config.yaml
vocab_size: 3399
positions: "rope"
rope_theta: 5010.0
extras: ["local attention windows", "shifted keys", "gated attention", "value embeddings", "hashed n-gram embeddings", "a smear gate", "an embedding shortcut", "learned residual scales", "skips across layers", "capped logits"]
init: "uniform"
Each number is 200 + 30 x the weight over its row's rms, rounded and kept within 0 to 999. Layers, rows and columns count from 0. The size before them is the row's rms in percent of the matrix's.

# up: layer 12 MLP up, 704x256, rms 0.0964, rows 688-703, columns 0-127
# down: layer 12 MLP down (transposed), 704x256, rms 0.0924, rows 688-703, columns 0-127
# gate: layer 12 MLP gate, 704x256, rms 0.0968, rows 689-703, columns 0-127
up688,089,190,161,167,207,240,164,201,204,204,172,211,160,161,192,194,234,194,187,191,259,236,224,228,155,162,161,223,148,110,200,189,238,180,183,236,252,196,223,193,154,218,141,198,214,225,192,219,238,233,232,246,199,245,213,175,169,204,188,238,235,225,178,179,166,191,210,189,157,168,181,194,217,213,210,206,192,208,243,171,227,265,173,195,221,190,215,200,225,233,217,200,181,204,176,187,238,142,196,205,211,268,194,147,211,224,173,157,240,153,201,237,193,207,184,176,209,244,202,187,192,163,215,242,211,164,223,241,230
down688,096,217,177,243,204,190,188,219,149,213,212,202,205,196,208,184,227,217,176,185,202,233,290,198,218,192,215,194,178,218,175,157,195,216,197,164,255,220,170,208,232,216,160,235,165,216,238,183,183,260,221,211,221,249,246,194,155,221,183,188,200,201,186,229,189,169,184,161,221,193,87,216,164,191,191,218,161,181,204,203,232,180,214,161,230,218,190,181,161,206,227,220,275,223,166,130,200,137,172,181,275,150,187,180,198,215,184,172,215,192,194,235,213,195,190,212,236,180,221,190,225,205,265,214,207,180,133,197,231
gate689,103,156,195,170,199,180,158,202,168,226,216,220,146,141,216,210,189,212,249,211,173,219,199,195,185,182,259,184,168,276,157,216,187,214,195,142,251,227,206,198,186,189,211,241,223,192,240,177,153,226,223,177,205,151,221,163,179,199,198,185,154,208,222,192,192,182,186,197,201,189,176,138,133,188,181,189,202,241,178,257,254,185,223,157,209,147,203,177,199,184,177,190,224,176,164,232,235,200,165,217,203,208,217,211,228,241,201,186,155,209,189,193,165,235,223,169,227,252,212,173,194,205,242,265,171,208,175,179,222
up689,101,179,187,208,191,247,200,226,223,197,161,225,192,150,176,167,246,217,236,173,246,229,253,195,151,170,229,168,190,228,211,194,228,193,217,173,250,218,262,224,206,189,176,198,200,169,128,186,153,205,194,122,211,237,223,219,216,179,179,178,190,210,236,201,169,188,199,235,197,232,158,138,165,156,218,202,220,171,205,146,234,228,201,181,196,245,208,209,195,190,148,220,170,148,197,222,205,218,190,220,196,216,225,185,224,263,153,169,176,158,232,182,241,204,228,193,186,232,172,260,250,171,222,246,147,203,199,181,191
down689,101,209,243,207,172,220,154,164,189,175,202,213,167,139,198,233,201,240,225,179,173,211,216,171,187,216,227,225,180,217,197,262,203,242,169,253,195,229,213,185,245,260,148,214,230,240,183,153,197,196,216,204,207,191,205,204,214,228,219,179,215,152,268,199,271,214,179,207,217,243,132,118,215,217,190,231,228,225,167,210,208,180,213,143,180,171,177,176,228,221,155,198,230,139,198,232,250,223,207,230,192,179,177,215,219,193,202,170,167,234,218,188,205,172,195,150,198,227,170,241,220,227,251,139,191,244,173,180,206
gate690,102,207,186,169,205,235,177,280,215,181,254,174,203,250,223,180,211,212,215,207,220,166,214,169,170,215,188,195,227,231,171,248,213,192,188,217,198,247,140,136,216,243,213,245,207,128,165,221,208,163,213,237,161,205,204,181,186,190,150,208,182,243,224,154,211,164,204,241,251,257,202,203,220,210,219,165,206,206,214,250,197,194,192,178,220,161,172,184,152,154,209,206,228,210,213,204,167,226,170,219,192,203,202,207,155,227,208,161,195,193,182,145,185,173,189,207,218,219,227,172,194,185,203,224,203,252,167,165,273
up690,101,232,209,173,182,234,196,181,176,223,192,166,166,131,222,189,262,195,206,222,213,182,231,150,197,226,212,227,126,171,223,215,188,167,198,197,200,178,177,195,180,166,155,202,160,184,217,153,274,191,226,211,173,177,208,189,215,158,229,151,231,239,191,146,174,213,205,205,186,218,212,209,197,188,163,201,189,170,165,215,204,222,229,195,227,188,206,221,180,147,210,245,238,226,165,229,187,191,124,233,217,200,205,199,151,187,146,174,199,244,226,170,223,262,169,207,148,204,160,169,156,208,230,228,154,182,213,220,154
down690,101,204,175,200,198,166,215,164,272,230,217,177,214,248,263,222,192,227,157,167,191,202,229,232,188,201,249,201,210,234,180,202,205,127,201,163,230,204,151,250,175,179,129,193,214,186,191,182,234,216,186,235,225,231,202,206,231,231,237,175,154,176,159,189,195,159,189,185,192,214,157,231,213,193,222,182,197,227,197,207,207,149,198,186,191,155,169,224,170,298,175,233,178,215,237,255,204,173,185,212,190,176,228,152,209,177,137,188,244,179,230,214,313,139,142,227,222,231,195,188,226,169,199,243,234,180,191,180,172
gate691,099,191,207,232,238,194,191,207,176,159,190,223,257,184,237,174,205,183,163,220,201,185,179,193,179,226,230,225,195,218,233,204,127,212,173,222,207,199,314,212,173,188,163,208,231,221,185,178,182,170,229,181,248,203,203,182,203,220,203,198,197,216,181,193,233,187,183,173,196,209,212,201,224,213,158,196,209,198,177,198,191,154,231,200,188,253,224,236,169,150,170,219,237,233,183,158,201,196,231,220,203,212,229,206,186,218,169,219,181,223,173,194,188,160,187,160,200,201,236,207,178,207,152,223,178,197,190,152,186
up691,097,154,204,280,174,189,217,198,229,210,212,165,207,249,234,193,195,238,207,180,174,181,144,182,178,183,218,193,213,201,181,241,228,145,227,221,243,178,165,187,219,247,233,229,223,196,213,215,165,180,179,165,206,165,204,158,229,202,237,169,215,209,184,157,195,198,192,216,245,238,191,164,185,160,204,221,202,193,199,234,170,257,163,212,201,175,141,206,232,243,261,187,185,192,235,202,236,219,224,206,158,195,142,176,250,189,225,141,246,197,219,211,262,257,225,196,184,173,208,213,212,190,277,167,174,130,212,208,199
down691,098,219,209,168,232,133,174,202,185,213,200,201,162,141,215,256,162,232,169,226,250,187,268,185,224,210,160,211,175,307,196,208,253,203,175,181,196,201,218,215,207,232,196,236,155,228,172,223,211,225,209,214,167,160,242,176,219,195,234,229,206,214,186,221,179,213,219,196,167,187,243,160,223,185,184,166,166,175,160,212,236,204,221,172,202,212,217,161,198,183,200,212,192,229,206,211,233,253,223,210,188,233,226,271,172,189,210,218,171,178,143,169,188,232,232,152,172,197,216,182,233,180,219,189,217,239,203,250,223
gate692,090,237,169,206,189,199,272,204,164,187,191,170,230,243,168,180,200,235,213,178,217,249,214,173,186,200,146,193,144,207,259,210,228,172,210,215,209,209,184,242,237,140,174,208,174,140,280,224,265,200,200,225,179,143,220,201,137,180,166,168,217,202,211,248,229,149,208,183,247,172,245,202,123,183,197,209,191,212,207,193,186,220,203,139,187,173,200,164,222,212,244,163,244,197,205,154,252,205,233,124,233,213,171,216,221,160,203,209,174,170,247,199,230,180,171,242,172,188,180,180,201,202,233,179,240,221,195,175,245
up692,093,145,189,223,194,235,220,132,223,168,221,251,172,185,187,212,199,144,254,190,213,139,203,240,167,207,187,164,238,185,127,243,186,238,191,203,232,207,205,175,209,224,190,223,231,220,207,217,191,192,199,219,195,235,173,183,225,165,200,228,186,211,190,153,222,244,254,226,165,248,231,207,249,182,225,165,195,216,174,203,196,236,135,221,249,165,223,232,201,185,179,226,177,196,148,205,209,188,193,190,222,124,236,195,166,215,218,220,209,180,169,181,211,166,194,187,208,199,217,209,189,169,175,238,163,174,203,215,222
down692,092,245,178,219,176,214,165,165,236,209,218,146,229,189,189,163,239,255,213,173,191,211,216,176,211,178,128,186,125,144,224,224,220,169,216,237,175,198,184,229,197,225,131,176,231,166,158,258,236,181,197,193,203,201,214,219,213,218,202,159,207,260,146,227,227,178,186,196,258,220,244,199,164,218,213,237,190,176,285,223,155,205,229,164,212,236,212,239,182,203,194,195,215,207,172,166,187,191,196,187,181,229,169,183,163,201,191,227,207,210,217,178,224,145,169,179,172,227,209,195,237,207,158,142,165,188,229,236,247
gate693,094,241,171,202,203,187,221,196,145,190,202,218,233,245,184,140,198,254,263,157,178,228,212,154,202,197,213,198,182,245,154,184,237,198,189,157,204,204,177,245,249,193,214,267,222,138,224,254,191,174,189,206,248,152,202,154,158,218,182,217,199,214,190,194,230,155,216,253,187,168,125,197,185,253,149,213,183,165,220,169,163,179,148,228,197,215,199,204,212,212,222,197,228,203,179,174,182,202,161,204,215,159,258,195,225,242,201,147,182,162,231,197,196,224,173,141,201,205,221,224,191,139,222,206,208,206,146,155,200
up693,099,191,192,192,157,236,178,196,256,262,228,224,199,213,222,199,214,188,148,223,209,185,190,171,172,154,195,200,205,148,247,238,152,202,207,259,193,224,209,171,185,234,168,173,209,212,103,180,214,216,206,203,188,212,179,236,218,217,210,202,194,191,178,221,225,189,192,143,205,218,269,218,181,170,215,139,204,233,221,197,165,215,254,154,188,169,206,184,186,197,184,226,165,190,215,195,207,168,210,229,229,226,203,228,200,146,200,258,178,282,181,191,223,184,237,220,173,205,215,201,211,207,154,153,179,195,240,165,200
down693,097,216,253,166,186,184,169,182,177,188,218,198,158,140,234,192,234,192,204,196,187,82,232,180,231,218,160,276,189,229,170,157,188,263,218,246,173,174,203,179,170,233,219,198,167,229,229,176,150,257,127,170,129,207,193,236,133,206,211,202,192,239,249,230,201,178,189,186,195,222,170,214,199,132,216,198,225,201,204,212,237,181,177,207,177,179,168,201,149,271,163,170,198,228,211,281,179,187,209,198,205,201,142,225,209,246,159,205,190,205,218,191,189,180,216,199,148,200,207,173,199,181,215,220,281,197,222,267,197
gate694,109,227,196,187,152,253,194,143,190,183,188,192,124,184,211,165,204,192,219,216,233,244,226,235,188,207,219,175,150,177,232,174,213,202,259,183,166,237,235,187,167,222,228,147,200,177,198,207,184,249,193,228,218,228,252,216,230,216,182,201,208,198,183,151,186,209,225,203,197,208,164,200,160,196,207,199,167,228,205,216,195,213,124,237,205,185,249,241,190,197,197,130,209,153,205,165,227,184,211,269,113,218,196,206,133,285,200,200,177,233,227,203,186,223,220,177,205,236,219,198,232,192,212,208,202,222,149,214,232
up694,106,170,192,213,213,210,202,207,238,183,191,219,261,222,202,218,216,243,135,149,206,153,182,203,211,174,176,244,219,175,160,233,222,244,175,238,245,157,229,226,158,205,208,220,219,224,205,168,161,205,153,213,201,218,190,183,206,194,188,181,201,212,225,282,243,205,204,208,205,185,206,193,213,181,247,202,202,194,220,192,239,186,214,171,239,222,193,199,191,210,215,257,144,277,206,205,225,176,227,212,273,235,194,163,228,123,212,242,182,206,164,206,212,189,217,243,183,195,179,216,177,213,140,110,215,234,189,198,154
down694,112,190,162,217,177,186,217,194,209,212,198,250,197,215,153,200,185,205,187,190,199,154,261,207,192,156,191,242,239,205,214,178,232,225,207,226,251,173,179,161,231,188,197,202,183,212,199,208,231,193,197,225,197,186,205,199,165,206,233,201,138,193,259,244,196,180,148,225,137,167,216,281,259,153,187,155,188,195,95,206,258,150,198,181,184,168,166,194,210,162,173,214,191,247,225,225,153,205,158,195,259,186,145,208,233,169,188,167,224,210,190,146,193,191,171,253,179,163,230,219,202,143,189,206,266,209,239,209,216
gate695,096,170,203,205,252,150,200,174,212,199,277,185,173,201,187,174,175,198,154,136,155,188,201,208,178,184,176,157,208,268,192,184,140,176,216,162,190,186,195,166,196,229,196,208,241,157,194,175,197,199,193,182,160,206,239,138,208,144,184,192,202,107,214,177,174,189,207,224,152,205,149,143,189,185,187,213,192,252,178,132,210,205,171,223,197,234,256,249,139,220,153,194,202,227,245,203,201,187,190,170,169,169,230,158,184,244,144,195,218,184,218,176,173,165,219,210,202,168,178,206,223,234,215,229,180,216,167,185,209
up695,102,183,204,189,131,163,188,240,200,182,212,195,260,234,190,242,199,224,160,192,220,183,164,210,208,182,156,235,170,183,204,235,215,242,230,217,191,223,181,139,184,177,203,213,195,182,169,186,192,252,240,204,119,266,189,196,179,212,176,189,232,220,206,205,120,219,183,187,215,201,219,232,218,144,227,206,205,222,209,221,291,258,218,196,209,133,181,220,269,216,198,238,212,212,207,222,225,203,193,220,204,197,224,210,201,157,213,197,178,212,157,317,207,187,241,206,217,183,202,219,185,190,206,122,219,185,216,247,225
down695,099,196,163,167,194,185,194,179,158,212,171,204,174,199,281,217,206,205,182,220,213,190,219,243,202,206,223,250,206,207,158,185,225,232,236,137,188,199,183,200,233,195,173,150,186,260,148,208,221,188,185,194,270,210,236,217,198,218,207,179,241,209,139,241,243,184,253,205,215,180,219,207,150,174,204,182,164,190,221,237,140,225,222,157,153,150,170,194,271,195,189,175,182,208,203,163,203,155,192,191,217,186,219,204,190,230,243,244,198,210,203,239,179,130,155,206,115,197,237,164,206,219,235,246,206,227,203,218,154
gate696,105,220,120,245,178,189,191,239,192,210,209,164,235,230,162,185,201,243,198,189,234,245,200,194,212,190,260,180,201,204,205,218,169,196,225,180,165,238,215,176,153,231,174,228,198,185,137,190,238,184,211,219,199,119,215,197,156,224,228,248,238,256,210,173,187,208,220,161,202,214,208,178,163,216,187,183,205,173,235,216,192,208,162,161,233,147,202,164,204,202,215,217,240,197,156,180,169,202,191,188,240,196,226,167,208,153,202,186,221,218,165,158,158,171,175,219,185,164,221,229,182,162,188,192,174,231,213,175,176
up696,102,224,198,207,207,228,179,264,212,203,167,182,185,184,199,278,159,222,216,224,201,155,224,265,130,196,156,238,223,212,196,196,202,218,196,229,194,200,175,181,185,242,208,224,185,203,218,216,184,141,137,232,188,185,222,241,179,237,169,210,218,222,201,195,248,158,172,192,179,153,221,197,198,190,198,245,179,215,287,252,215,234,129,242,236,159,231,226,234,236,170,199,236,213,178,180,211,212,169,159,213,194,234,183,241,189,197,230,227,168,167,180,206,214,134,178,177,209,214,214,186,185,259,195,212,217,217,164,198
down696,103,169,218,171,232,157,159,166,205,215,196,234,261,132,193,215,121,245,175,239,225,251,167,208,226,206,218,195,193,197,203,238,186,231,199,233,216,201,197,206,192,131,232,227,206,220,188,170,219,167,224,223,227,205,198,207,252,183,176,206,182,206,184,210,173,166,212,196,186,244,192,227,142,168,230,190,185,166,141,220,162,227,245,210,185,201,162,226,140,246,215,185,209,176,200,221,157,190,216,190,233,197,184,188,189,144,145,179,251,201,208,284,203,184,168,246,217,180,149,203,197,234,262,281,171,209,219,176,179
gate697,098,197,234,231,204,194,200,254,252,204,178,227,224,176,219,200,192,169,208,199,148,223,222,235,196,221,258,183,188,203,263,184,202,245,201,180,194,177,171,235,177,203,206,143,234,216,181,204,200,193,178,222,211,241,212,167,161,159,194,210,157,229,193,223,233,249,160,151,211,223,215,140,211,209,200,241,150,150,210,219,203,199,230,184,190,200,165,152,156,197,254,235,245,183,235,197,244,230,190,216,196,148,179,162,263,231,200,229,209,232,170,162,257,166,214,160,261,149,208,187,224,173,193,229,240,155,209,212,190
up697,099,180,166,160,208,190,205,204,189,183,197,228,210,256,177,220,151,184,176,189,226,176,265,215,197,261,234,242,148,169,219,264,202,210,195,199,226,181,212,143,141,131,205,155,262,181,164,196,231,186,179,164,184,175,199,131,183,181,156,197,199,245,208,259,214,285,225,195,220,244,199,210,206,206,193,227,172,164,221,208,176,219,236,165,199,142,180,142,186,189,146,202,235,188,167,240,209,185,232,208,239,129,152,205,200,247,172,241,278,200,198,182,212,213,192,265,202,200,182,216,203,210,185,187,222,200,188,236,165
down697,099,225,241,163,123,208,218,250,190,221,208,199,245,229,203,223,187,281,212,220,207,210,200,189,182,191,254,198,166,219,215,163,179,178,157,213,178,208,204,168,196,176,180,179,220,170,243,174,221,231,181,251,183,179,131,199,223,216,203,187,164,195,182,181,206,245,193,166,201,225,207,155,240,172,216,272,210,194,185,253,190,177,192,131,200,213,214,193,173,171,173,204,217,219,250,158,157,172,208,205,164,195,203,119,166,219,178,230,181,210,193,162,217,190,190,196,181,230,159,219,188,178,198,165,177,141,217,220,195
gate698,102,196,180,195,274,255,217,139,226,210,242,203,213,255,143,181,204,159,161,205,240,176,256,199,188,211,249,240,233,217,188,239,230,211,165,245,195,194,207,180,195,201,163,212,259,215,248,180,211,178,210,208,243,175,283,158,208,140,194,193,152,170,194,226,208,190,226,234,209,186,214,216,235,216,253,198,158,180,153,221,164,197,199,195,223,203,181,193,208,150,190,188,197,204,188,215,183,251,184,215,163,188,231,222,212,237,184,188,186,184,190,199,190,179,192,273,145,216,238,200,168,197,185,259,224,221,203,205,214
up698,105,195,195,174,144,163,183,219,204,170,184,205,196,151,177,204,177,224,227,221,154,258,163,191,255,172,156,184,218,203,249,182,198,195,200,156,215,212,170,173,211,173,201,217,179,190,185,243,180,241,192,197,193,256,219,282,184,222,195,172,238,208,197,203,186,162,214,163,191,249,161,174,181,176,154,197,198,196,277,192,242,201,181,221,190,194,204,227,210,261,213,215,219,213,203,207,228,223,223,166,231,221,204,215,193,175,246,221,182,177,193,156,153,163,174,104,224,201,210,212,249,166,229,114,148,175,192,185,155
down698,103,271,168,200,214,174,217,204,119,159,196,150,251,211,214,195,184,209,185,185,212,223,229,206,175,223,203,174,206,230,188,187,167,170,211,166,190,218,226,266,195,233,176,191,235,209,206,243,210,184,165,155,163,229,193,191,136,206,199,252,195,222,157,176,165,244,253,196,201,171,201,244,178,167,195,265,204,215,181,116,195,234,195,226,198,193,134,183,186,175,202,223,146,188,161,165,181,243,206,188,224,238,213,183,152,223,215,240,176,186,178,228,189,158,199,216,207,217,212,199,237,247,217,269,201,179,217,194,208
gate699,101,195,184,181,186,184,197,195,222,206,225,240,172,186,228,163,166,186,169,205,225,154,191,184,217,170,219,223,231,200,200,182,218,222,216,205,237,148,228,202,190,185,237,210,215,225,191,262,165,206,182,201,188,192,189,163,152,177,207,193,239,190,225,178,231,263,208,204,220,230,166,187,185,201,164,180,158,241,214,192,185,271,187,222,212,236,188,166,217,148,276,215,226,255,168,166,167,179,230,167,181,196,214,219,242,203,174,180,175,231,212,200,205,193,117,213,202,185,193,224,202,157,195,223,260,210,178,220,234
up699,099,221,178,193,193,223,260,236,198,211,182,153,167,215,185,208,216,201,296,200,168,190,170,241,184,298,249,205,159,205,177,225,223,141,208,210,180,231,285,229,184,213,249,227,222,165,220,198,191,249,172,207,217,213,225,206,244,240,205,206,189,239,190,237,232,172,189,165,205,198,246,168,146,204,195,156,213,210,199,183,195,212,121,199,189,217,217,190,192,208,205,182,205,173,190,157,239,165,229,157,170,153,199,183,183,204,189,207,246,170,190,205,259,185,221,216,218,223,202,228,195,185,173,204,135,150,238,121,183
down699,099,218,186,162,178,174,230,127,158,162,199,224,141,251,191,181,253,182,268,201,280,197,170,238,167,193,187,181,182,183,139,213,159,160,177,175,169,233,227,259,155,179,194,271,252,268,187,154,186,191,208,144,186,167,218,193,121,207,212,167,213,208,210,181,214,181,184,209,205,232,258,220,173,232,246,219,211,198,177,212,194,191,197,210,228,184,200,185,199,163,203,194,200,213,185,209,179,227,188,187,198,182,215,131,259,202,199,178,165,186,194,180,159,173,212,207,194,212,185,170,166,234,177,192,187,220,241,196,209
gate700,099,213,165,256,188,190,171,193,191,197,186,176,173,175,230,231,197,202,235,173,218,148,252,208,178,158,173,227,206,181,268,194,177,239,237,210,149,191,210,240,198,194,181,218,191,154,235,230,156,192,195,207,180,136,241,216,134,173,210,157,225,206,173,189,169,250,172,185,178,161,175,181,217,260,183,201,195,244,249,195,186,150,257,210,189,190,191,226,237,208,199,224,288,173,225,180,191,185,155,191,228,223,212,252,196,220,205,251,153,181,189,190,201,206,220,175,181,193,197,150,183,179,255,205,210,182,201,159,210
up700,099,168,158,167,220,166,184,224,197,176,230,222,171,194,218,207,201,231,172,220,198,236,204,241,232,247,136,199,188,184,202,187,181,235,177,139,239,153,223,164,229,216,230,152,166,144,197,224,239,213,173,204,224,226,189,196,234,239,162,206,254,167,204,228,274,210,243,218,199,222,167,194,229,174,216,213,197,155,148,210,198,142,185,234,204,200,222,177,223,224,221,193,198,194,217,201,176,217,239,241,243,195,211,219,181,162,243,182,205,207,199,220,203,178,192,238,217,262,202,234,253,227,187,212,269,226,208,210,197
down700,099,236,189,296,242,172,160,193,155,229,203,149,176,200,200,204,207,192,142,182,177,121,171,226,157,196,223,208,192,180,125,195,140,182,140,158,194,213,157,220,232,231,211,186,207,178,197,187,186,203,202,189,179,213,208,184,202,222,133,235,197,233,187,168,217,194,234,209,179,227,222,201,225,202,225,147,182,198,186,222,149,196,190,277,244,169,207,140,248,219,222,170,208,246,139,252,227,194,210,177,194,194,175,153,209,174,264,204,257,224,204,181,192,144,216,165,196,127,190,258,191,162,187,160,164,197,186,215,196
gate701,113,199,207,207,308,214,179,224,190,212,245,200,168,237,186,223,126,221,203,211,189,187,181,205,158,216,207,184,172,271,199,227,174,182,184,158,185,201,212,231,188,174,226,168,196,223,127,204,227,195,186,122,145,200,220,199,195,240,147,188,226,178,201,208,191,185,164,221,205,180,171,216,166,214,189,193,244,248,228,277,195,183,242,184,207,172,202,169,189,168,289,206,183,166,200,180,217,163,186,175,278,197,233,199,210,213,198,202,212,164,171,175,181,206,202,208,175,262,226,230,226,274,166,171,270,184,168,205,246
up701,109,192,215,229,173,198,221,166,202,190,151,196,207,213,200,176,241,207,195,189,201,234,190,226,200,172,217,192,190,123,214,200,214,206,190,244,271,174,149,156,205,256,144,281,220,181,246,235,227,207,223,245,230,217,198,217,207,190,239,219,151,199,213,189,200,215,225,174,221,179,206,193,225,185,198,179,178,187,204,174,237,194,187,220,190,230,195,213,198,257,147,195,192,213,214,250,179,217,235,194,117,168,162,184,210,174,239,192,154,230,236,253,188,212,158,188,183,158,147,208,187,164,216,257,135,234,211,174,143
down701,109,226,188,202,127,135,173,192,213,264,210,207,192,206,200,206,134,215,234,177,195,173,258,196,236,230,245,244,197,198,226,225,266,214,199,179,180,171,189,214,150,179,235,276,213,219,156,165,260,193,240,205,229,235,205,209,210,168,238,194,194,231,234,207,258,218,200,209,187,232,234,203,263,254,226,186,178,231,196,173,207,159,142,164,210,182,169,175,163,197,192,168,170,226,240,166,164,194,187,178,155,223,223,239,205,192,209,194,241,176,269,196,178,166,188,226,195,213,216,187,169,187,215,214,140,243,223,214,212
gate702,106,201,166,240,207,209,165,239,180,223,183,156,227,175,220,162,190,177,179,182,131,206,164,194,208,216,216,189,216,216,206,194,176,250,212,184,158,193,260,199,229,171,246,180,201,157,208,215,261,202,199,222,215,195,212,207,190,206,176,216,188,198,136,211,175,203,207,189,218,216,170,136,147,286,179,213,176,213,193,179,139,200,170,200,169,148,166,156,254,232,183,193,199,178,168,178,212,170,214,269,213,204,213,251,246,217,180,190,194,125,164,140,172,207,180,147,210,203,197,194,213,211,127,195,189,210,131,189,203
up702,106,140,193,227,226,203,223,165,277,211,234,221,185,218,240,199,189,199,129,190,236,228,164,173,184,198,190,217,183,156,206,192,161,181,217,199,288,231,187,173,199,287,187,136,236,225,159,222,188,178,200,176,208,216,179,195,232,185,212,202,216,144,191,216,242,218,166,235,203,236,207,249,243,141,196,187,196,191,201,239,148,172,210,184,165,193,186,237,184,166,292,184,225,245,272,215,200,190,208,109,220,208,175,132,158,175,236,218,165,194,238,176,149,184,212,233,223,185,262,203,196,192,218,165,229,145,224,185,196
down702,105,211,185,196,201,201,208,146,198,208,194,193,142,164,168,198,161,184,201,213,188,201,251,225,177,213,177,172,124,208,220,225,221,184,191,168,254,183,174,173,211,207,184,171,166,228,224,278,198,132,188,154,193,176,229,198,160,145,200,172,144,240,225,196,205,189,179,186,181,158,224,255,223,200,223,216,189,194,224,148,226,190,186,161,179,209,183,182,189,179,198,248,178,217,156,168,226,249,204,184,180,215,177,179,177,236,187,241,239,209,179,178,194,195,228,179,178,211,220,205,155,181,249,199,176,183,187,224,197
gate703,106,188,197,237,162,204,187,223,240,188,189,227,189,230,208,181,150,231,203,211,254,217,204,199,189,210,242,179,201,240,196,195,181,193,233,174,206,185,206,188,150,217,244,200,246,201,186,234,189,200,157,138,190,122,191,218,233,185,132,179,244,226,203,261,275,174,186,191,205,166,252,219,276,204,204,212,216,203,234,236,209,238,201,158,167,223,157,253,175,203,172,166,179,231,215,208,221,173,149,200,216,171,197,231,239,258,121,176,167,181,230,242,208,241,152,225,191,185,191,230,170,283,214,178,152,244,202,235,217
up703,102,261,204,197,181,184,219,203,185,216,241,181,247,165,169,199,192,214,223,172,144,228,187,194,186,204,150,221,191,172,208,205,248,181,235,229,205,223,227,191,234,225,195,206,164,195,216,160,192,184,198,180,200,225,265,189,169,229,208,181,212,174,206,224,152,204,199,208,155,210,155,149,196,235,226,177,212,217,263,144,201,185,213,213,175,169,228,170,158,215,214,205,194,253,186,148,210,212,243,239,209,225,233,219,167,138,229,215,203,255,198,181,163,217,211,180,145,219,173,221,168,175,154,176,225,207,200,187,192
down703,102,206,240,219,243,187,236,155,170,207,194,166,243,164,133,193,195,262,225,215,194,228,173,231,200,226,244,214,181,145,194,153,197,244,243,186,136,218,196,166,183,182,203,228,225,147,223,243,198,207,118,153,195,245,219,188,233,159,240,179,237,264,174,168,207,206,205,138,201,228,146,182,166,172,216,220,180,200,165,210,230,202,205,245,174,152,139,186,200,229,160,229,207,248,196,186,211,159,186,227,163,171,181,76,193,170,176,206,253,254,224,237,239,182,241,224,226,240,179,189,247,208,274,230,233,203,156,206,232